python train.py --vocab_size=3280 --norm_eps=1e-05 --attn_scale=0.177 --grad_clip=1.0 --doc_mask=true
Each number is 50 + 12 x the weight over its row's rms, rounded and kept within 0 to 99. Layers, rows and columns count from 0. The size before them is the row's rms in percent of the matrix's.

# layer 6 MLP up, 1024x384, rms 0.149, rows 837-842, columns 0-191
101:62 66 40 61 64 47 55 60 63 52 48 35 50 59 68 36 47 53 48 50 57 56 54 72 69 50 34 59 47 67 63 23 78 23 39 81 51 52 61 51 39 45 48 58 55 56 78 42 51 49 38 55 35 61 48 25 52 61 51 34 45 59 53 37 66 60 28 55 46 29 76 27 63 57 49 49 44 71 71 48 62 40 25 41 46 45 43 57 44 71 37 41 60 51 44 40 36 53 58 47 57 55 66 63 44 64 52 51 52 51 53 66 42 30 64 47 58 36 37 66 41 47 37 56 62 49 47 58 62 38 69 47 45 51 63 48 69 44 31 55 54 41 40 51 45 53 67 31 55 21 22 55 63 57 46 59 34 39 61 34 60 16 49 58 52 52 28 66 57 50 58 41 60 54 51 50 39 62 45 60 59 57 49 67 54 45 69 34 41 59 46 51
101:61 51 36 46 54 59 60 60 51 65 50 35 50 62 65 58 71 55 62 55 56 60 72 38 72 63 29 52 46 57 46 47 25 44 64 37 60 39 37 46 31 53 32 50 23 48 41 41 38 56 34 31 63 59 83 46 46 56 61 53 57 44 49 41 43 65 38 20 26 48 47 49 27 62 35 56 77 61 55 49 43 44 58 53 37 55 42 36 47 52 64 66 38 46 42 69 08 54 53 48 54 50 74 29 52 69 44 42 56 61 68 68 61 62 43 50 47 61 37 56 46 38 42 49 59 60 42 41 43 51 40 50 70 35 69 38 51 30 42 38 47 53 63 63 48 40 38 56 67 46 59 47 31 47 52 32 48 33 23 68 74 42 29 33 55 49 51 36 59 47 49 43 64 46 44 50 48 57 57 73 60 49 39 54 64 51 42 37 54 53 68 58
101:58 69 53 53 47 44 54 51 58 48 47 38 49 66 47 62 40 51 32 44 31 72 83 76 63 42 44 65 41 44 63 52 49 60 63 61 46 51 56 31 68 37 41 72 56 53 33 52 36 61 45 57 48 58 68 71 74 48 13 54 52 43 49 56 72 44 69 35 57 57 44 43 25 48 33 35 66 54 60 59 37 58 42 39 34 60 54 22 33 46 37 41 63 41 37 59 56 56 58 59 54 42 42 56 37 45 49 30 54 57 64 43 40 47 28 66 50 55 49 54 39 45 49 76 43 48 41 54 60 57 68 29 61 42 19 51 49 50 57 49 84 43 37 44 39 51 49 39 43 49 44 41 45 42 65 52 48 48 55 48 68 72 23 67 42 26 29 48 33 49 33 41 64 45 45 47 45 53 66 82 55 59 34 60 38 50 59 66 56 55 68 64
099:35 37 48 64 27 61 35 61 54 39 61 52 40 51 36 55 48 49 55 38 29 47 40 21 65 33 49 44 80 58 47 37 58 42 68 48 45 54 52 55 51 51 29 57 45 54 62 45 65 17 52 49 52 38 55 35 45 35 58 42 39 42 51 33 48 48 73 64 62 44 51 49 41 79 48 31 52 64 33 70 38 35 64 48 38 64 60 46 52 57 40 38 62 55 68 65 37 69 55 49 63 39 42 59 40 38 49 38 50 60 36 51 51 71 66 54 42 40 52 64 63 49 58 33 51 48 51 68 45 34 39 45 36 37 59 35 43 45 33 31 48 75 53 48 60 56 36 67 61 57 45 59 31 60 43 49 38 49 41 60 47 47 53 39 41 52 71 39 57 58 47 23 62 81 44 52 40 51 60 35 49 69 44 60 54 65 43 49 50 71 36 56
098:72 58 38 37 53 60 37 54 52 43 63 43 48 70 63 66 54 46 51 24 51 49 33 29 18 73 34 45 33 41 55 49 67 45 46 38 56 22 60 32 56 54 55 53 58 55 24 41 46 37 40 29 54 49 39 53 75 53 56 54 59 54 47 59 52 60 55 53 61 72 50 43 61 65 35 57 40 48 33 58 72 53 87 50 64 52 38 50 46 48 43 68 48 60 38 63 72 53 35 59 24 38 56 51 39 27 47 46 50 52 54 65 53 57 51 75 27 66 68 48 47 47 37 56 44 50 46 54 44 52 44 31 27 58 59 51 65 52 55 52 23 47 51 54 57 70 77 60 57 50 31 48 44 55 51 55 62 53 43 25 63 34 44 38 41 30 46 47 47 66 43 52 48 62 37 58 47 44 40 66 38 44 42 43 41 39 64 42 29 47 58 72
102:54 49 43 41 40 22 42 38 63 42 48 47 46 67 56 40 56 65 73 49 46 33 69 39 53 64 42 46 53 45 40 55 52 45 50 42 46 50 48 48 55 64 38 50 63 63 35 41 42 67 33 51 62 62 41 35 57 68 51 64 66 38 45 34 58 44 51 69 68 74 42 47 30 43 54 60 71 39 49 41 47 27 51 75 46 38 45 44 58 58 50 55 56 58 42 39 33 43 44 39 52 60 56 56 43 63 43 26 29 46 48 46 55 50 36 51 56 42 58 54 71 63 40 48 48 66 45 70 42 60 44 35 56 59 55 50 54 49 58 50 64 51 59 36 61 57 46 48 55 32 52 30 46 63 87 60 60 53 73 60 54 43 63 50 49 44 69 68 66 37 46 43 50 44 60 49 47 82 68 35 51 62 59 55 72 42 46 63 48 69 41 47
# layer 6 MLP down (transposed), 1024x384, rms 0.0886, rows 837-842, columns 0-191
102:47 59 51 52 37 56 30 58 42 34 69 52 60 46 52 44 33 52 36 36 44 54 53 62 34 62 54 61 58 41 54 54 58 53 47 45 54 45 49 53 47 41 29 59 48 41 51 41 36 65 52 33 44 24 58 42 75 42 55 73 54 42 50 57 57 64 48 44 29 52 33 34 87 32 52 46 36 52 53 65 69 50 39 61 70 41 47 37 59 43 78 48 43 60 50 41 52 43 53 53 44 62 47 69 41 52 51 54 26 45 69 62 32 54 47 55 32 48 30 93 49 48 49 56 56 36 67 70 41 49 36 60 63 44 46 47 32 27 62 28 55 41 38 36 52 79 31 63 46 57 70 62 46 21 55 42 63 48 72 76 45 68 46 57 40 39 46 36 60 54 49 52 59 29 58 42 56 40 61 56 38 86 46 40 55 57 40 54 59 42 36 44
095:36 37 44 51 37 36 46 46 40 57 23 63 47 53 50 33 47 53 41 38 61 54 23 38 44 50 52 50 62 34 62 47 51 38 35 64 44 47 29 63 50 52 52 43 49 45 73 53 59 73 53 62 66 59 63 63 68 60 52 44 44 48 37 59 54 60 61 59 48 40 53 54 39 46 35 54 46 66 57 52 66 36 52 63 65 33 34 32 46 57 62 44 38 35 40 45 63 48 57 48 50 49 55 55 35 52 69 51 63 60 42 42 48 55 53 67 39 39 60 56 69 65 46 55 56 34 52 65 34 47 51 74 46 47 69 53 75 48 73 61 50 60 33 33 62 50 44 30 34 57 40 58 65 26 29 42 45 63 43 73 55 48 40 38 62 48 52 42 42 43 45 12 50 36 50 56 34 52 54 62 44 42 30 33 58 60 32 32 57 62 49 68
100:25 59 37 21 60 45 72 44 77 49 48 51 47 58 41 46 52 54 45 30 57 45 55 49 61 50 61 65 67 50 48 58 30 36 49 38 36 45 56 63 54 58 40 58 51 57 36 37 62 57 64 72 43 58 40 54 44 50 50 47 36 29 46 51 35 42 31 28 45 49 52 47 68 67 68 48 42 44 49 25 40 49 44 21 22 53 59 37 41 50 31 58 39 55 65 42 76 59 69 59 50 53 51 63 45 42 41 56 54 57 38 57 52 48 22 71 41 46 37 44 32 83 57 41 61 44 58 41 45 53 68 70 49 22 56 53 50 61 59 74 43 32 37 37 41 51 45 51 41 63 50 69 60 52 46 73 59 44 56 49 52 63 60 49 48 44 68 70 44 68 33 34 59 42 46 32 45 69 58 56 62 45 61 52 36 40 42 41 54 51 44 41
098:39 53 56 66 57 67 46 66 47 52 68 63 56 30 40 31 45 42 64 41 47 64 64 53 49 59 49 58 39 50 55 47 57 42 47 29 53 65 62 52 45 45 39 56 29 56 62 60 49 51 52 39 40 24 56 67 29 57 38 50 46 50 62 54 53 63 64 40 26 50 63 43 52 73 43 81 55 53 65 57 63 41 35 34 40 50 57 60 55 35 37 45 47 41 08 61 43 43 48 56 37 38 27 41 73 67 47 30 61 54 52 52 51 48 49 43 45 34 39 55 38 41 55 69 47 44 34 56 57 58 59 57 71 53 58 48 44 66 52 52 36 60 53 56 46 55 74 63 37 63 56 41 59 80 66 50 70 81 39 65 28 39 49 46 52 59 49 49 24 50 59 73 69 35 52 55 48 48 82 48 39 44 48 33 56 42 50 51 41 28 45 45
094:38 65 32 29 37 35 47 37 53 35 00 42 36 30 42 58 62 61 48 59 61 72 57 57 66 44 33 66 48 68 27 57 31 41 54 47 59 58 48 69 48 61 36 48 54 56 48 40 55 57 54 61 45 40 58 52 45 45 53 46 51 54 39 66 56 47 23 61 54 46 65 44 49 56 46 45 51 50 66 45 37 74 20 42 46 42 54 53 37 68 58 19 40 41 38 48 43 45 53 63 56 59 54 38 53 43 24 46 76 50 36 50 44 56 48 55 62 53 40 42 62 40 61 43 52 71 61 52 42 50 69 55 48 50 33 60 59 56 42 63 49 81 43 61 44 55 23 62 57 46 57 38 45 45 81 33 51 38 53 51 50 60 54 51 68 57 81 46 52 34 46 47 43 63 58 56 53 61 62 39 56 50 58 45 50 57 52 50 53 63 52 55
097:38 63 58 47 58 38 56 53 72 58 47 31 71 54 32 55 26 57 49 75 54 66 52 78 41 42 50 42 43 47 33 48 61 36 47 50 55 57 45 52 69 51 43 64 27 70 39 40 37 63 70 41 37 48 50 53 26 33 49 51 59 50 45 44 53 42 62 64 71 64 61 34 64 59 36 49 41 56 73 61 54 44 37 34 40 55 67 53 60 64 54 70 49 44 55 45 40 57 44 65 39 33 24 37 61 50 46 40 66 75 53 58 48 54 45 68 55 45 47 24 67 48 42 71 48 47 62 44 39 54 59 53 49 54 55 42 39 56 54 49 36 42 36 35 28 44 53 62 30 40 57 54 39 47 46 72 36 34 47 55 37 64 40 38 27 56 44 42 54 43 76 50 37 41 40 68 65 70 57 38 40 56 37 31 46 30 44 52 44 34 55 57
# layer 6 MLP gate, 1024x384, rms 0.142, rows 838-842, columns 0-191
098:58 24 47 70 51 77 56 26 55 35 56 74 38 53 51 50 41 58 65 58 40 47 38 39 48 40 43 47 42 51 37 52 78 55 53 50 52 48 42 76 52 70 47 57 45 65 40 39 51 54 43 52 57 59 48 65 45 49 42 54 70 38 79 75 23 49 53 46 59 61 39 45 56 37 48 52 53 62 55 49 73 62 55 58 52 52 49 61 50 61 45 62 43 45 45 45 87 45 49 72 61 36 50 54 54 48 34 50 60 30 59 54 59 31 36 33 53 55 73 61 56 29 52 72 55 44 61 54 42 60 61 45 23 65 23 58 71 59 37 63 40 58 62 51 43 58 37 40 57 39 75 46 79 46 28 62 61 67 36 50 46 52 59 62 48 72 33 53 36 46 52 49 54 49 46 55 56 28 47 51 36 53 52 54 38 71 48 56 45 40 74 51
096:55 42 50 40 50 48 61 66 55 50 49 51 63 42 75 41 51 25 33 59 69 51 50 60 30 38 56 62 30 42 45 29 52 65 58 43 62 49 37 57 49 49 61 54 48 61 59 38 62 35 54 63 55 54 54 48 30 21 72 55 40 28 25 66 57 63 41 57 48 31 50 30 47 47 59 43 52 38 47 43 53 50 59 54 60 41 86 36 52 37 52 40 51 46 48 45 61 44 45 42 46 49 55 36 35 51 52 73 30 52 44 63 47 49 39 49 71 47 55 51 55 37 49 48 39 57 48 52 27 47 62 37 54 53 65 33 49 30 55 39 41 61 57 31 65 67 43 72 54 52 45 66 52 54 49 46 50 52 48 49 30 26 60 27 51 58 73 29 43 72 32 48 46 52 41 53 44 41 50 46 66 39 39 42 50 47 37 63 46 49 35 68
094:30 71 57 46 45 41 55 29 25 43 69 33 69 53 55 46 61 47 58 54 35 34 35 39 31 28 30 48 27 72 64 46 59 63 72 67 47 59 70 68 51 47 41 55 47 54 46 45 17 46 53 58 56 58 51 49 34 52 41 36 44 58 60 52 44 52 54 54 49 39 50 47 35 22 64 52 68 33 60 28 62 50 57 47 53 64 47 56 75 53 36 53 57 59 52 55 74 43 49 48 42 45 57 66 40 44 40 51 42 49 55 47 36 54 46 38 33 59 74 35 44 45 30 65 61 49 65 38 53 47 52 57 55 53 39 45 60 45 73 56 36 31 51 36 61 63 62 57 66 52 61 27 75 47 59 48 44 63 69 38 66 54 47 47 42 76 55 50 66 55 37 57 53 47 41 37 56 58 52 38 54 52 44 73 46 53 50 39 41 44 52 54
116:76 26 44 63 53 43 73 53 49 57 40 45 55 64 45 37 56 50 57 34 41 42 52 51 27 49 72 46 47 51 67 55 36 49 47 49 36 48 67 39 66 35 64 46 55 53 53 47 60 38 43 58 61 54 49 49 60 53 48 52 41 54 50 62 41 57 62 43 29 57 60 61 61 45 51 70 59 51 26 32 67 43 62 56 64 40 46 57 66 47 38 63 35 46 46 53 60 53 59 42 45 61 30 67 48 46 67 56 39 52 48 50 46 45 49 53 20 62 47 63 14 50 18 66 49 20 72 49 62 51 47 63 34 42 53 52 47 29 41 52 35 28 51 51 50 49 84 51 41 30 45 65 47 52 30 70 53 61 60 72 42 46 57 35 60 36 30 49 46 63 43 57 52 48 62 59 59 56 51 67 56 41 55 47 38 46 50 41 50 47 54 54
104:39 39 57 68 26 58 45 34 57 54 43 41 35 56 60 22 58 47 53 76 50 41 64 35 44 54 62 54 39 40 57 51 43 64 43 49 38 51 61 63 43 53 23 58 48 44 72 52 38 67 34 73 51 37 45 48 38 55 51 58 54 65 35 36 70 57 62 62 37 63 47 60 24 45 48 34 51 41 57 68 44 38 46 45 62 59 54 48 56 59 32 53 57 44 50 56 42 50 46 37 63 36 56 39 24 57 39 40 54 56 59 53 63 54 44 45 59 46 45 46 69 53 46 49 42 60 26 46 19 65 36 29 71 42 46 35 51 66 73 46 62 33 46 61 63 80 51 41 59 38 46 27 50 65 75 36 57 39 67 36 46 49 61 48 26 35 67 34 44 49 21 57 54 44 63 61 43 66 57 43 42 48 52 61 49 66 33 53 61 47 36 51